config.toml
positions = "learned"
init_std_up = 0.0174
init_std_down = 0.00436
beta1 = 0.9
schedule = "wsd"
batch_tokens = 131072
train_tokens = 866500000
Each number is 128 + 32 x the weight over its row's rms, rounded and kept within 0 to 255. Layers, rows and columns count from 0. The size above them is the row's rms in percent of the matrix's.

# layer 4 MLP down (transposed), 3072x768, rms 0.00973, rows 1426-1452, columns 640-767
size [ 99  98  95 101  82 102 103  98 102 106  80 115  80  91  94  86  94  99 103  77  79 101  92 115  99 108  90]
[[ 69 155 138 147 162 111 118 116 113 150  97 115 145  98 115 123 169  73  95 148 138 139 126  96 119  46  42 175 150 167 153 145 132 151 178 162  86  67 150 169 126 210 102 138 119 138 107 132 152 122 125  70 178 154 118 171 139 137 120 138 130 162 129  99 162 134  97 144 117 123 143 170 120  84 163 111 121 121 131  58 157  97 125  86 160  87 148 164 178  85 102 148 143 170 171 124 139  85 135 142 129 139 159  85  87  72 135 162  39 166 109 108  74 115  98 176  88 103  98 128  73 137 107 183  99  78 149  89]
 [130 140 123 156 198 117 107 181  77 149 105  84 126 192 164 121 159 156 162 127 158  93 121 105 125 146  84 118 125 177 103 144 145  99 111  58 131 130 108 113 135 143 147 151 123 110 137 160 174 130 109 165 171 138 123 154 119 121  86 122  89 134 180 150 116 136 135 117 150  61  98 133  94 123 103 153 124 161 119  92 101 148 109 138 148 122  80 103  98 160 163 124  52  83 137 121 112 139 166 135 144 120 119 194 104 172 144 127 126 120 128  50 145 180 124 105 107 141 153 124 166 135 178 158 146 124  84 107]
 [175 172 169 174  82 110 145 109 133 139 149 126 153 158 137 125  98 123 169 146 145 156 111 108 133 127  72 169 191  71  86 106 108 145 133 150 158 104 155 121 129  52 155 168  23 117 165 152  98  83 162 154 145 170 147 145 134  78  87 115 102 158 174  42 125 146 153  91 109 113 162 115 101 173 124  95 152 123 138 132  73 108 202 132 153 174 123 120  55  93 158 149  91 110 174 132 133  74 114 152  85 154 128 121 133 123 161 135  82 157 160  93 132  69 131 124 113 143 187 111 156 133  94 152 125 135 114  99]
 [186  96 130 100 138 183 120 119 108 121 139 104 178 121 117 106 102 176 149 107 125 155  87  77 149 169  92  82 206 163  52 123 133  98 137  83 164 142  98 175 126 121  70 123  65 122 111 100 125  96 140 163 111 106 122  99 123 100 174 116  88 117  95  99 136 143 152 144  98 172 112 155  83 130 143 178 148 128  92 151 120 167 122 139 139  81 103 206 130 151 145  92 114 146 188 135 173 110 130 119 120  85 109 128 173 141 135 111 158  55 150 138 126 125  67 141 137 136 140 101 141 113 126 140 164  94  80 134]
 [144 124  77 122  77  42 150 100 165  70 105 131 115 135 114  76  94 130  87 186 153  95 165 119 149 169  74 116 206  86 174 131 201 146 102 113 150 119 120 103  92 125 108 107 179 113 136 113 120  98 156 118  54 144 134 178  73 115 152  81 115 125  89 181 176 185  84  99 100 152 103 154 138 130 112  79 160 153 151 162 122 148 135 178 116 148 136  87 145 139 134 107 117 167  96  89 117 141 155 111 120 126 134 160 130 129 121 153  55 108 136 157 164 134 189 179 154 111  50 117  94 104  51 126 119  72 184 113]
 [121 178 128 155 136 151 130 157 131 154 125  82 171 133 107 160 113 158 126 143 129 102  91 101 138 111 179 164  97 133 119 171 119  89 127 123 131  74  84 106 159 176 136 152  93 114 140 137  52 119 120  66  69 123 162 154 155 173  85 180 161  93 105 125  92 161 189 134 140  66 139 147 121 105  89 125 117 130 146 122 167 116 125 145  88  76 124 153 104 128 103 116 155 140 169  55 101 112 143 123 148 139 142 114  79 150 134 144 131 172  89 164 120 112 111 136 117 121 132 234 125  96 151 108  99 143  79 185]
 [160 104  65 119 143 120 133 104 137 220  70 104 150 151  83 119 143 119 143 127 119 108 113 138 123 150 148 154 117 134 160 194  82  51 118 148  65 129 178 113  90 168 134 163 167 127 155 143 212 135  85 153 149 129 173 158 144 194 105 106  96 149 174 137  88  83 133 110 119 131 214 123 182 135 131 114 163  58 104 155 108 168  43 147  94  97  81 179 140 136 128  95  79 141 126 112 139 154  86 149 101  54 116 135 168 166 148 126 102 164  66 160 133 138 109 130  52 120  99 156 147 148 121 115 143 206 144 169]
 [131 105 144  89 155 165 143 146 148  86 177 141 119 160 123 188 136 140 120  66 123 143 200 133 143 163 156 113 200  98 143 141 122  79 135 101 111 114 136 145 135 126 116 101 116 183  98 135  74 167  68 114 112 122 144 115 122  85 129 151 140  50 192 175 146 159  88 144 148 104 134 128 113 168  76 170 148 100 134 134 139 122 103 113  95 142   4  83 125 138 130 219  90 100 184 137 100 125 156  61 147 146  94 119  67 101 125 129 129 124 129 138  55 162 164 168  68  89  84  80 178  92  63 145 160 119 175  91]
 [222 124 119 122  36 131 120 113 139 167 137 160 142 140  80 121 154 124 164 117 132 103 159 163 156  42 125 136  71 131 137  72 138 101  79 148  94 110  93  83 115 140 152 153  71 126 148 139 161  89 180 181 114  59 114 137 140 118 188 131 131 114  90 143  84 120 127  93 131  99 144 121 103 112 108 133 147 167 146 121 124 150 158 158 157 147 144 165 140 173 166 139 143 155 113 139 105 180 118 141 133 156 112 115 126 122 112 112 158 134 103 109 223 109 125 124 145 104 188 158 144 134 191 117 114 111 114 151]
 [102 156 136 155 117  99 122  95 111 157 146 109 135 143 146 116 137 160 160 127 121 199 160 186 163 124 108 106 116  95  91 152 160 123  98 130 134 115 160 112 208 134 156 136 150 140 123 102 106 164 178  74 153 106  85  67 140 130  82 157 174 154  88 143 153 135  78 146 147 139  85 212  98 123  83 116 169 109 124 160 133  43 141 168 228 201 140 119 110 160 165 115 150 110  90 117 117 107 161 164 144 133 136 124 185 144  98 184 176  87  88 132 111  59 129 138  70 113 219 140 152  69 192  99 103  78 101 127]
 [126  71 138 132 174 157 183  84 146 140 109 110 100 125 173  79  85 109 218 127 159 126  82 138 149 135 104 159  86 139 129 162  69 113 156 158 159 166  89 166 155 130 147 124 158  95 181 127 156  96  92 139 102 123 152 126 116 169 193 177 130  82 143 129  87  96 226 128 146  78 133 118 127  82  87 125 122 120 171  93 182 119 104 154 118 142 128 125 165 135 129  74 102 116 175 124 109 114 177  76 141 130 150 127  73 108 145 121 181 123 104 135 130 141 113 150 117 103 123  95 129  53 156 131 129 153 143  98]
 [120 167  71 145 108  70 157 127 148 147 125 138 132  84 168 148  89 139 113 164 193 119 116  62  79 153 106 134  86 144  84 151 148 128 125 168 126  98 126 139 136 162  94 149 105 155 177 125 112 143 163 126 132 136 137 115 103 102 151  41 136 169  89 141 104 218 103 137 112 138 124 123 139 153 177 138 106 166 129 139 121 143 133 150 156 166 100 131 160 159 120 158 112 156 106 132 153 102 132 111 122 131 107 147 209 106  82 124 139 106 153 112  86 147 150 153  83 161 160  88 115  84 134 132 148 187 178  67]
 [145 159  99 103 132 181  64  94  85 108 146 171 108 108 169 164 109 208 169 142 113 141 111 148 134 107  99  75 165 126 168 166 173 182 128 152 123 177 139 118 132 137  90 132 104 122 129 150 130 134  82  83 140 129  61 158  94 184 131 181  88 200  92 100  81 185 123 150  66  91 179 130 109 127 167 177 112  91 115 120 136  61 176 150 148 177  12  97 188 242  98 148  86  89 182 132  88 156 117 122 142 167 152 126 133 120 127 164 160 131 152 114 213  99  53 106 217 152 143 159  76 144 135 126 183  84 168 129]
 [126 152 102 123 158 146 121 118 163 137 134 112 110 138 124 180 172 138 134 130 134  91 155  95  69  90 114 113 120 159 103 119 152 166 135 105 100 156 134 118  80 131 125 112 140 154  77  97 118 100 132  91  91  92 119  92 142 118 118 204  95 152 183 137 125 212 135 149 146 125 181 108 129 123 171 105 136 139 128 123 127  93 176 110 151 136 191 161 111  87  93 142 138 125 148 148 135  96  93  92 141 149  69  13  91 129  85  86 195 179  88 187 174 110 129  96 106 150  80 110 138 161 106 206 134 141 134 131]
 [157 117 112 153 111 118  90 112 130 160 137 164 130 154 155 162 115 146 173 120 128 102 146 127  72  96 127  83 140 123  51 129 140  98 122 183 166 142  93 136 120 147 110 139 157 112 133 103 120 104 127 171  92 176 192  72 103 161 142 126 110  69  92 119 112 101 157 143 130  51 135  79 107 128 175 136  61 109 135 194 122 158 161 135  76 143 167 131 171  74 119 118 156  94 128 129  60 128 106  94 100 113  83 138 127  83 154 126 190 121 120 148 106  59 193 166 108 164 210  62 118 151 135 150 113 137 140 125]
 [130 105 115 114 187 169 109 166 125  85 171  78 127 132 174 145  98 158 118 169 176 130 121 125 113 128 118 131  73 144 169 117 128 147  77 126 200 118 138 118 127 162 108 138 105 152 160 143 185  90 144  85  89 186 120  77 161 143 108 127 114  94 168 167 138  93 136 122 114 133 119 101 156 162 104 110 164 154 137 126 140  49  82 137 153 124 152 119  90 116 159 101 245 100 157 103 157 160 125 205 120 136 161 138 110  93  75  92  81 167 173 136 153  78  95 157 214 128 128 113 143 122 107 120 143 126 126 136]
 [138  88  66 143  76  75 111 119 126 135 231 151 114 124 109 124 181  53 129 129 146 174  93 180 113 162 122  98 131 126 114 163 115 141 161 139  96  90 118 154 164 163 141  90  76  68 136 108  96  51 112 143  92 165  89 137  73 167 145 169 156  70 118 109 188 192 117 161 138 137 159 118 146  60 185 144 176 192  75 137 115 210 153 106 108 100 118 147 156 182 111  92 118  86 136 137 112  92 115 147 146 145  81  80 138 103 123 146 112 105 147 165 138 126  97 150 103 146 103 151 144 124 103 121 101 126 141 148]
 [131 137 162 144 107 127 144 129 134 116 176 130 152 159 117 180 155 117 161 121 160 111 104 134 173 184 122 149 111 187 158 131 133 106 168 157 149  79 112 162 115 110 132 132  98 153 111 200 146 151  69  41 109 157 159 173 104 170 107 131 154  69 146  90 131 151 194 116 131 158 112 161  72 160 156 154 133 139 150 140 130  82  75 133 146 116 104 176  92  98 132 163 156 104 186  92 122 114 138  63 152 136 146 103  81 142 106 151  87  83 111 116 198 131 158 144 136 132 167 126  96 111  92 106 115 144 141 108]
 [150 145 169 130 143 126 131  78 164 145 137 129 145 108 111 140 201 123 120  84 189 167 128 115 149  99  83 134 135 158  69 149 112 132 106 114 168 188  90 130 118 143 130 175 155 101  55 116 116 112  55  91 120 102 123 168  88 126 104 181 132 108 111 132 119 114  56  82 172 155 107 100 125 117 134  89 137 124 113 105 147 197 109  68 149 127 126 109 155 133 109 120 170 110 120 145 121 119  95 141  64 178 139 110 104 115  86  52 179 137 147 147 172 129  76 192 151  97 164 159  33 175 165 127 127 112 153 176]
 [130 116 110 162  80 154 129 134 108 184 133 152 121  97 108 148  80 116 138 135 129 118 126 153  79 111 133 105 135 114 154 204 138 146 160 126 118 108 120  87  76 157 133 158 116 162 137 113 108 127 138 159 106 169  95 134 179 127  96  98 117 159 116 179 144 168 139 125 110 100 141 206 112 121 100 115 161 137 127 157 142 142 119 125 101 174 150 101 115 149 122 144  91 186 124 146  86  93  90 173  87 117 178 168 117 179 101 126 134 213 164 195 119 185  98  75 158 112 112 125 124 119 108 154 161 118 139  75]
 [ 84 177 111  70 164 132 183 123 130  96 146 211 164 167 167 143 142 151 133 106 150 121 129 122 115  95 103 148 121 162 134 121  70 162 148 111 121 122 123 131 140 138 110 152 144 104 112 146 112 129  77 188 107 141 151  89  70 103 109 138  92 160  92 144  80 147 136 104 107 159  87  99 188 132 125  94  99 175 104 187 139 140  90 178  68  87 156 135 119 119 150 141 160 122 104 143 115 104 111 124 164 128 116  77 173 137 127 138 102  84  72 132 110  73 137 161 147 146  85  94  96 118 169  98 162 147 156 146]
 [186 118 237 112 152  94 116 105 134 125 125  88  97  93 106 131 104 168 169 111 109  94 140 112  96 140  90  55  71 153 182  84 130 101 149 117 104 142 161 162 188 134 164 153 114 148 137  88 111 145 205 128 112 138 230 141 159  93  99 207  91 125 101 162  88 114  93  83  92  91 167 128 117 127  97  58 133 159 154 111 131 120 125 144 117 166 153 167 118 109 140 133  61 117 115 111 105 171 104  99 143 114 110 148 129 142 105 121 158 132 157 139 148 138  93 120 165 134 126 162  81 122  81 199 129 160 118  70]
 [153 137 138 133 189 167 109 116 138 121 158 128  84 121 145 109 118  81 128 102 114  87 128 188 150  93 131  79 144 150 145  84 139 168 134 118 153  96  82 117 118 104  95  89 109 175 127 161 166 125 118 112 187 110 148 133 125 116 143 137 149 173 142 142 154 141 188 142 157  94 151 109 147  76  89  78 121 160 197 125 121  77 113 118 101  73 101 120 186 191 152 187 102 135 128 112  94 159  87 122 145  83 109 112 135  87 145  98 119 139 130 223 160 104  98 129 124  89 154  46 111 122  96 135 112 160 124 144]
 [164 121 164 141 104 165 116  95 101 102 120 132 128 165 124 118 130 179 152 151 172 134  83  74 126 108 103 173 170 109 110 135 178  99 116 184 156 157 159 134 180 160 162 153  94 131 196 174 103 183 172 153  94 118 126 132 100 168 108  84 145  63  99 108 130  93 121 132 116  97 142 126  58 155 120 147 151 135 109 100 119 140 152  90 132 123 140 173 110 130 139 116 108  86 163 201 123  67 124  83 146 138 129 116  95 103  30 121 103 140 137 154 151 134 154 126 219  91  72  68 181  67  88 109 165 176 188 175]
 [129 112 110  85 216 105 143 117 177 125 104 101 170 143  98 114 131 129  65  75 155 157 145  84  92 146 165 156 188 109  66 158 111 133 133 140 103 147 144 147 125 123 117  91  74  66 156 133 161 112 123 128 110 155 189 148 121  92  98 124 116 170 193  83 142 156  99 167 205 120 144 147 188  91 150 150 182 115 124 137 129 106 122 135  95  81 109 164 152 171  74 131 130 114  96 105 133 102  95 132 136 134 119 144  68 140  78 142 125 135 157  95 119 144 163 100 141 113 134  93 119 117  69 174 115  57 141 178]
 [147 116 113 124  84 122  95 160 110 126 121 134  70 178 179  82 174  95 104 112 133 149 125 134 149 119 138 130  82  73 149 148 124 130 130 172 160 122 127  93 100 120 110 131 133 106  79 181 112  83 114 116 141 155  97  91 126  91 152 159 134 170 116 184 117  95 148 138  82 139 125 110 226 146 150 154 130 150 117 149 220 108 165 173  79  72 176 138 175 124 133 126 154 133 190 172 115 155  95  89  74 161 135  99 151 136 169 139 135 141  98 156 161 146  64 107 132 116 165 128 138 155 120 109 121 129 189 111]
 [166  80 132 157  75 170 167 110 156 140 117 140 119  97 158 120  76  96 231 162 132 188 167 116 110  91 131  76 120 131 112  93 102 119 240 142 124 156 118 122 128 168 151 151 141 129 139 130  84 141 121 184 157 175 137  59 155 138 173  95 159 156 113 159 153 129 115 180  70 155 117  71 105 155 141  96 125  96 106 166 159 152 136 146 124 203 168 151  61 140  92 131 135 117 148 138 140 134 120 166 106  88 101 140  96  63 150  83 116  88 109 112 190 149 123 138 101 142 166  61 139 158 113 143 129 167 175 116]]
# layer 4 MLP up, 3072x768, rms 0.0391, rows 1427-1453, columns 640-767
size [107 100 105  92  97  96 104 104 102  81 112  83  88  91  89  94  98 103  81  84 100  97 123 100 112  88 104]
[[139  98  76 160 123 119 146 131 112 132 175 125  93 120 167 106  77 207 152 138 207 127  83  63 123 107 104 190 115 110 127 155 147 116 148 119 146 179 134 139 100 176  96  92 135 133 160 116 127 116 134 133 113 125 128 192 168 128 186 127 203  60 156  90 116 111 135  74  82  88 177 123 171  78 113 125 112 122 122 143 125 147 120 155  78  85 209 127 113 143 145 138 147 125 129 121 119 148 110 141 121 166  93 188 176  91 187 148 103 109 106 139 118 134 151 152  97 170 144 125 153 122 136 116 125 135  96 156]
 [140 150 102 197 132 166 169 144 152 125  99  98 171 160 193 141  86  79 175 159 165 150 182 165 138 138 106 148 144 161 128 151 115 160  89 136  82 118 117 107  59 142 150  98 179  91 124 185 116 187 101 107  79 139 163  76  81 114 173 142 134 117 121  95 168 138 144 143 139  96 132 145 137  74 105 132 140 166 135 134  56 136 101 123 205 128 103  82 185 135 130 158 120 148 115  53  84  85 123 192 126 109  46  50 129 156 120  96 153 103 107 112 115 204 135  84 129 118 115  95  97  96 144 167 156 114  88 177]
 [120 126  85  89 139  88 140 119  92 147 128 187 125  65 131 122  70 103 177 147 197 140 115 123 103 105 172 103 133 124 130  78 112 109 101 114 123 184 115 152 100 141 173 108 142 147 146 110 126 144 106 144 109 184 160 115  48 123 124 139 114 105 106 117 100 106 140 167  98 148 187 126 149 136 143 142 130 157 103  96 112 107 124 145 108  76  98 158 191 161 125 131  95 166 109 186 131 107 102 167  95  99  82 117 115 115 156 136 129 126 132 154 179 155 126 104 117 109  75 137 113  78 117 158 104  90  83 147]
 [158  84 153 123  65  75 142  91 128 210 107  91 122  78  90 145 156 121 149 129 136 202 137 126 123 104 127  96 111 184 126 185 115 105  90 170 131 132 195 100 138 112 137 135 112 129 125 117 160 114 116 167 157 138 127 117 195 144 178 135 146 140 104  78 115 113 166  77  84 162 134  85 167 178  94 126 165 152 123  47  87 112 103 157 116 113 133  77 136 161 121 136 178 129 104 109  94 157 129 132 111 162 186 136 133 152  67 108 156 126 157 121 115 115 112 143 134  86  81 143  80 151  85  71  96 179 125  93]
 [110  56  94 155 174 135 104  57 127 132 116  65 123 135 132 112  55  99 129 149 139 136 140 136 128 134  49 131 114  75 148 204 136 136 135  83 183 209 142 146 138  88 168 135 118  89  43 154 152 110 130 107 148 187 107 105 103 144  70 134  95 102 135 131 165 120 153 127 119 124 108 174  80 125 141 193 170 107 124 164 139 172 102 140 107 121 114  63 163  66 109 141  50  90 155 146  69 159 115 181 140  94 123 117 143 158 131  30  89 141 161 125 152 152 205  80 133 143 142 124 157 113 133 105 119 118 113 107]
 [151 176 162 108 156 132 100 146 110 144 109  91  88 121  81 117  79  72 130 109  72 102 100 150 151 118 146  85 136 110 166 110  91 137 154 128 133 100 127  91 154 132 183 159 118 145 132 138 121 125  96 103 151 164 191 209 124 102 131 102 120 166 168 129 119 135 131 129  85 101 123 125 102 126 168 141  65 130 137 117 198  88 156 121 168 189  96 156 135 111 128 130 190  95 213 143  74 119 149  89 156 158 137 127 148 132 143 117 139 131 151 186 145 154 126 163 166 117 174 121 134  95  94 145 117 133 115 160]
 [ 99 153 166 118 167  80 135 177 148 119 101 107 126 124  59 112 128  99  91  96  86 173 123 105 184 140 133  61 145 137 152  86 170 150 123 121 111 101 154 110 122 129 108 147 162 113 120 143 186 183 123 139 117 143 132 152  82 130  97 126 109  77 109 130 185 103 118 166  72 154 138 128 152 151  32 133 105 141 130 147 125  78 110 136 156 140 157 109 131 117 104 126 115 108 163 132 139 151 158 110 108 142 130  78  62 171 133 156 143 154 176 188 172 144 132 165 171 107 146 150  42 145 152 141 120 101 127  76]
 [103 116  64  81 160 168 131 123 123 168 176 116 137 139  94 104 139 127  83 127 148  97 176 116 133 200  46 108 153 124 106 149 133  92  82 131 159  92 114 117 107 155 116 141 179 150 138  49 159  98 148 173  87 161 124 166 144 141 106 114 102 175 123  98 144 123 136 212  98 163 155 140 119 132  94 155 126 135 159 123 151 137 121 133 116 129  91  99 142 109 143 167  99 112 119 137 130  76 128 164 161 122 166 138 111 114 159 158 112  62 185 134 135 140  84  75 110 190 155 121  91 120 157 132 133 143  90 131]
 [136  46 153 132 112 138 184 142  89 104  72 137 135 124 142 135 200 139 108 109 153 131 132 151 137 110  54 191  96  97 129 146  86  68 159 157 198 108 171 107 151 125 136 184 124 136 178 116 153 105 147 131 107 108 112 116  85 159  46 119 118  85 167 116 165 165 127  99 158 141 128 101 157 130 167 146 140  96  90 133 144 177 138 165 186 115 173 112  80 104  91 118 132  94 122  92 113  94 143  98 131  80 136 179  60 150 145 166 147 123 165  80 131 107 119 119 149 104  96 136 151 107 175 169 123 232 153 113]
 [135 117  73 148  85  94 117  96 177 106 125 134 197 123 117 110 162 140 138 150 148  94 141  60 113 118 141 150  92 122 149 124 137 189 149 165  80 134 172 129 164 112 170 162 126 102 114 152 158 113  60 125 173 146 124 103 114 147 132 108 148 125 162 134  85  82  89 112 107 165  88 117 109 127 192 127  73 100 104 179 125 143 121 154 118  76 103 123 136 129 168 140  88  81  85 185 161  87 144  96 131 148 168  97 126 138 141 166  93 117 187 119 126 210 129  99 131 114 138 160 161 155 115 104 150 142 153 137]
 [ 89  66 111 175  99  48 124 122 109 115 127 142 207 134 117 147 132 143 157 100 170 119 109 169  92  93 139  97 125 136 130  83 186  98 168 100 129 131 106 164 112 140 154 101 160 138 195 108 100 110 122 147 128 162 154 166 160 110 146  95 149 107 133 129 177 160 238  90  70 193 137 143 149 146 203 158 108  85 105 143 130 122  93 158 174  90 185 115 119 157 111 176 118 150 103 132 159 113 136 123 118 132 127 145 134 104 140 182 111  84 125 156 178 121 100 139 174 111 127 138 116 175  58 126 150 213  76 171]
 [103 143 128 153 102 108 146 106 169 119 118  93 147  97 169 135 110 136  75 146 163 125 123 155 103  91 102 152 108  92 117 133 135 162 171 114 105 126 113 118 153 166  97  77 156 118 118 137  82 123 152 117 102 104 154 116 149 116 139 130 101 146 120 144 122 124  46 122 116 116 108 146 188 140 153 173 178  84 120 125 135 158 165 120 150 155  98 129 116 138 127 146 110 146 122  98 141 118 123 127 160 131  86  22 113 134 161  80 168 148 118  95 155 151 180 174 108 156 166 107  90 119 123 112 131 159 130 157]
 [149 105 143 166 110 187 145 110 106 174 109  67 145 138 140 100 118 132  85 180 131 154 115 168 121 161 150  71 108  88 128 149 106 119 172 124 159  94 126 186 161 158 160 189 193 121 129 159 157 154 126  93 126 168 104  78 128 155 216 117 145  96 156 118 103  70 152 120  74  76 120  97 136 154 154 108 124 132 142 107 119 130 153 124 143 107  99  92 110  65 148 169 190  71 170 114 120 143 117 115 185 164 126 146 129 142 121 120 121 122 128 123 124 123 131 133 159   2 146  88 163 155 110  92 113 144 133 104]
 [ 85  79 153  89 115 125 180  83 110  89 146  81 123  67 136 114 116 160  79  89  91 126 112 162 189 101 143 110  96 120 132 140 122 176 160 157 164 136 162  45 116 141 139 156 120 133 113 206 182 140 111 109 177 145 194  97 126 119 184 100 167  84 146  79 143 132 161 136 122 209 128 136 122 137 134  74 144 139 149 144 109 117 104 113 106 100 196  96 180 148 199  50 146 129 133 131 152 190 128 139 155 132  92  67 112 154 145 132 184 177 111 101  72 153  97 147 118 146  80 115 108 121 139 191 215  98  90 152]
 [117 125 154 148  92 139 118 135 134 112 115 107 134 155 123 134 126 175 148 155 113 129 105 160 145  64 127  48 108 176 121 134 116 119 155 148 156  91 147 134 118 170 163 171 137 117  83 139 146 136 115 156  74  98 157 161 133  52 119 101 129 126 151  89  99 120 131 122 151 102  95 111 107  87 146  89 101 189 126 184  91 151 116 150  87 117 101 146 148 155 180 139 101 132 143 152 122 161 133  85 122 148  72  92 163  82 128 115 117 168 137  92 162  61  83  75  64  97 164 105 127 144 131  76  69  87  49 150]
 [175 145 154  90  83 142  86 116 196 173 169 135 119  80  91 120 148 126 116 135 146 157 139 117 145 118 120 122 140 137  59 225 147 121  82 141 126 122 126 165  96 174 145  83 174 165 106 112 132 103 164 151 158 133 142 130 138  74 124  94 176 166  71 111  84 133 104 113 133 153 169 133 154 108 154 129 184 140 146 173  81 122 144 160 108 141 158 113 125 139 115 151  82 131  79  86 168 193 145 146 117 114  97  99 150 130 114 123 112 182 162 124 129 138  97  50 151  44 177 147 130 132 131 154 117 100 153 157]
 [130 168 107 154  76 109 125 124 148 153 134 125  89 176  73 140 129 129 139 104 138  98 169 100 114  95 105 106  73  63  75  77  98 122  99 151 164 111 165 133 114 151 157  95 150  95 146 106 193 169 143 150 113 167 146 107 123  65 175 173 162  89  95 173 121  57 116 179 148 106 144  97  79 137 139 148 157  78 145 142 108 113 112 120 104 102 114 183 108 138  70 184 145 164 151 124 120 149 120 122 162 126 124 157  66 169 173 125 149 121  93 129 126 167 167  91 118 157 134 188 136 133 146 137  54 153 152 108]
 [ 73 195  56 146  91 135 146 111 154 115  72 124 128 179 122 117 128 158 150 157 101 182  78 118 156  95 127  76 139 166 138 158  98  83 100 133 115  95 151 155 175 109 120 139  95 105 109 142 121 140 161 186  90 128 152  77 119  95 166 176  79 142 113 118 115 111 155 116 171 189 113 118 150 148 142 104 145 156 120 186 166 172 142 132 112  86 121 113 116 182 134 113 119 127 104 112 130  88 148 125 168 152 168  60 107 149 114  92 176 166  92 142 167 136  85 140 119 120  81  89 104 129 104  99 154 119 159 149]
 [111 154 144 108 146 101 141 108 149 162 155 166 108 202 115 183 105 145 107 104 103 139 170 132 125 174 102 120 153  46 161  70 111  20 125 126 101 157 125  85 100 151 129 139 133  91 117 128 124 146 118  83 124  83 134  77 130 123 134 125  80  77 127 132 194  28 105 190 134 101 141 165 116 114 136 168 212  99 140 160 198  80 118  87 145  88  91 161 109 116  87 144 116 134 159 159  81 105 128 103 137 159 156  81 157 150 128 189 153 103 145 116 129 120 166 142 147 132 142 122 156 158  94 118 144 223 123 182]
 [121 129 117 142 112 114 141  83 103 119 132 122 169 194 114 202 160  86 137 123 118 158  91 145  91 123  27 137 135 196 101  58 183  97 105 131 110 146 142 140 163 189 130  92 125 124 135 145 107  23 193 127 182 118  98 147 105 109 149 110 165 101 114 117 123 144 145 154  75  97 130 108 153 141  99 146 137 131 153 129  67 179 128 167 145 143 119 158  97 125 142 119 147 147 170 108 142 138 172 126 155  72 157 102 112 140 124  90 166 157 172 133  83 164 233 150 106 125 110 103  76 126 132 112 133 122 164 103]
 [155 136  93  79 102 114  93 134 112 136 193 149 139 120 145 121 140  60 127 152 108 179  89 116 104 148  89 149 169 138 146 205 109 162 174 169 113 142 148 110 188  96 129 139 117 110 148 111 151 152 136 108 118  83  88 168 111 122 114  99 119 125 138  86 138 146 119 110  95 130  65 191 174 107 152 139  80 157  94  48  91  71  80 229 191 138  60 100 112 152  91 110 162 143 125 183 126 166 128  95 107  86  65 125 134 160 117 138  99 110  98 111 108 131 133 121 124 151  89 113  97  99  65 152 161 102 106 109]
 [104 118 132 107 195  92 119 164 189  96 116 163 106 110 148 178 159 102 135 168 144 144 130  92 100 127 139 134  98 145 135 176 141 134 213 121  75 164  59 115 172 134 156 148 122 157 141 135 112 143 129 103 156 124 143 159 142 132 122 114 141  86 107 114 156 122 155 128 127  86 166 140 103 110 153 214 187 117 201 175 109 181 102 147 152 147 144 110 160 131 171 152 118 130  78 102  86 162  97 148 177 138 126 151 170 100 102 150 125 131  80 155 120 140  91 138 154  99  83 172 110 126 132 189 226 105 143  97]
 [147 155  71 126 178 122 172 103 131  60 102 159 171 166 177 131 142 169 104  92 171  85 170 125 126 128 166 151 109 125 147 168  87 181 104 136 145 105 131  88 114 129 116 117  84  99 120  81 143 134 121 130 187  81 146 123 127 135 140 136 116  96 175 122  71 148 102 159 115 148 135 105 160 153 162 118 105 137 185 165  99 133 155 139 122 147 173 113 152  98 142 118 111  93 161 141 154  99  90 150 150  67 150 123  94 178  84 133 104 109 131  94  79  88  53 121 112 149 133 129 102 113 100 167 128 194 148 109]
 [ 86 205 177 164 120 101 167 168 123 136  92  80 105  40 118 138 142 154 163  44 148 118 107 118 124 160 154 123 158 114 148 156 128 142 125 163 139 132 180 114 141  96 148  74 155 117 198  89 105 138 177  54 127 127 129 148 127 106 123 179 139 101 106 120 122 106 170 141 127 104 194 161 154 138 140 168 150  74 128 151 124 171  91 149  83 167 114 147 154 131 113  73 114 144 104 152 116 148  72  89 114 135 147 104 113  74 149 168 170 138 165  97 148 120 135 185 109 168  95 145 177  85 148 128 116 161  99  94]
 [121 156 125 117 155 151 128  97 134 157 117 146 126  64  88  92 147 136 129 126 112 149 161 133 155  98 117 157 177  99 172 157  66 140 164 167 104 140 142 153 136  72 185 136 127 101 107 149 131 110 104 129 145  98 132 137 135 107 125  86 112 106  93 115 141 157 184  80  71 166 149 137 116 133 140 132 130 160 155 102 161 164 111  79 160 115 121 155 180 134 132 134 120 107  69 112 123  60 156 146 109  72  87 126 100 111 159 139  84 104 129 110 134 149 188 167 173 105 180 154  90  97 144  98 110  82 119 163]
 [ 97 141 127 138 147  98 193 153 137  93 133 152 117 119 115  66  77  80 145 122 117 135 207 135 135  90 116 112 152  85  96 154 139  65 145 180 192 184 100  91 193 107 139 131  85 134 134 141  76 134 162 118 157 136 137 163  93 137 147 137 159 153 190  62 135 117  97 104  69 153 189 112 121 113 195 124 127 166 151 129 181 118 115 147 132 125 101 182 152 132 125 135  88 141 124  81  96  59 176 147 161 144 152  75 123 118  85 153 128 212 144  84 107 106 128 132 170  92 112 153 205 135 175 116 127 144 138 178]
 [155 145 139 145 108 149 127 193 119 106 149 134 137 128 100 193 127 134 118  96 144 102 114 133 146  94  77 118 121 178 156  98 131  76 105 129 132 161 137 156 148 105  94 142 170 137 160  76  81 121 142 135  78  74 163 145 122 129 161 151  57 138 142 135  93 115 130 186 123 130 176 119 112 105 116 164 103 145 145 110 138 134 152 101 132 131 151 194 110 158 129 165 104 159 126  52  71 118 107 109 100  70 124 142 112 145 148 122 166 107 122 197 139  97  97 124 122 111 118 136 166 122 113 172  54 135  72 173]]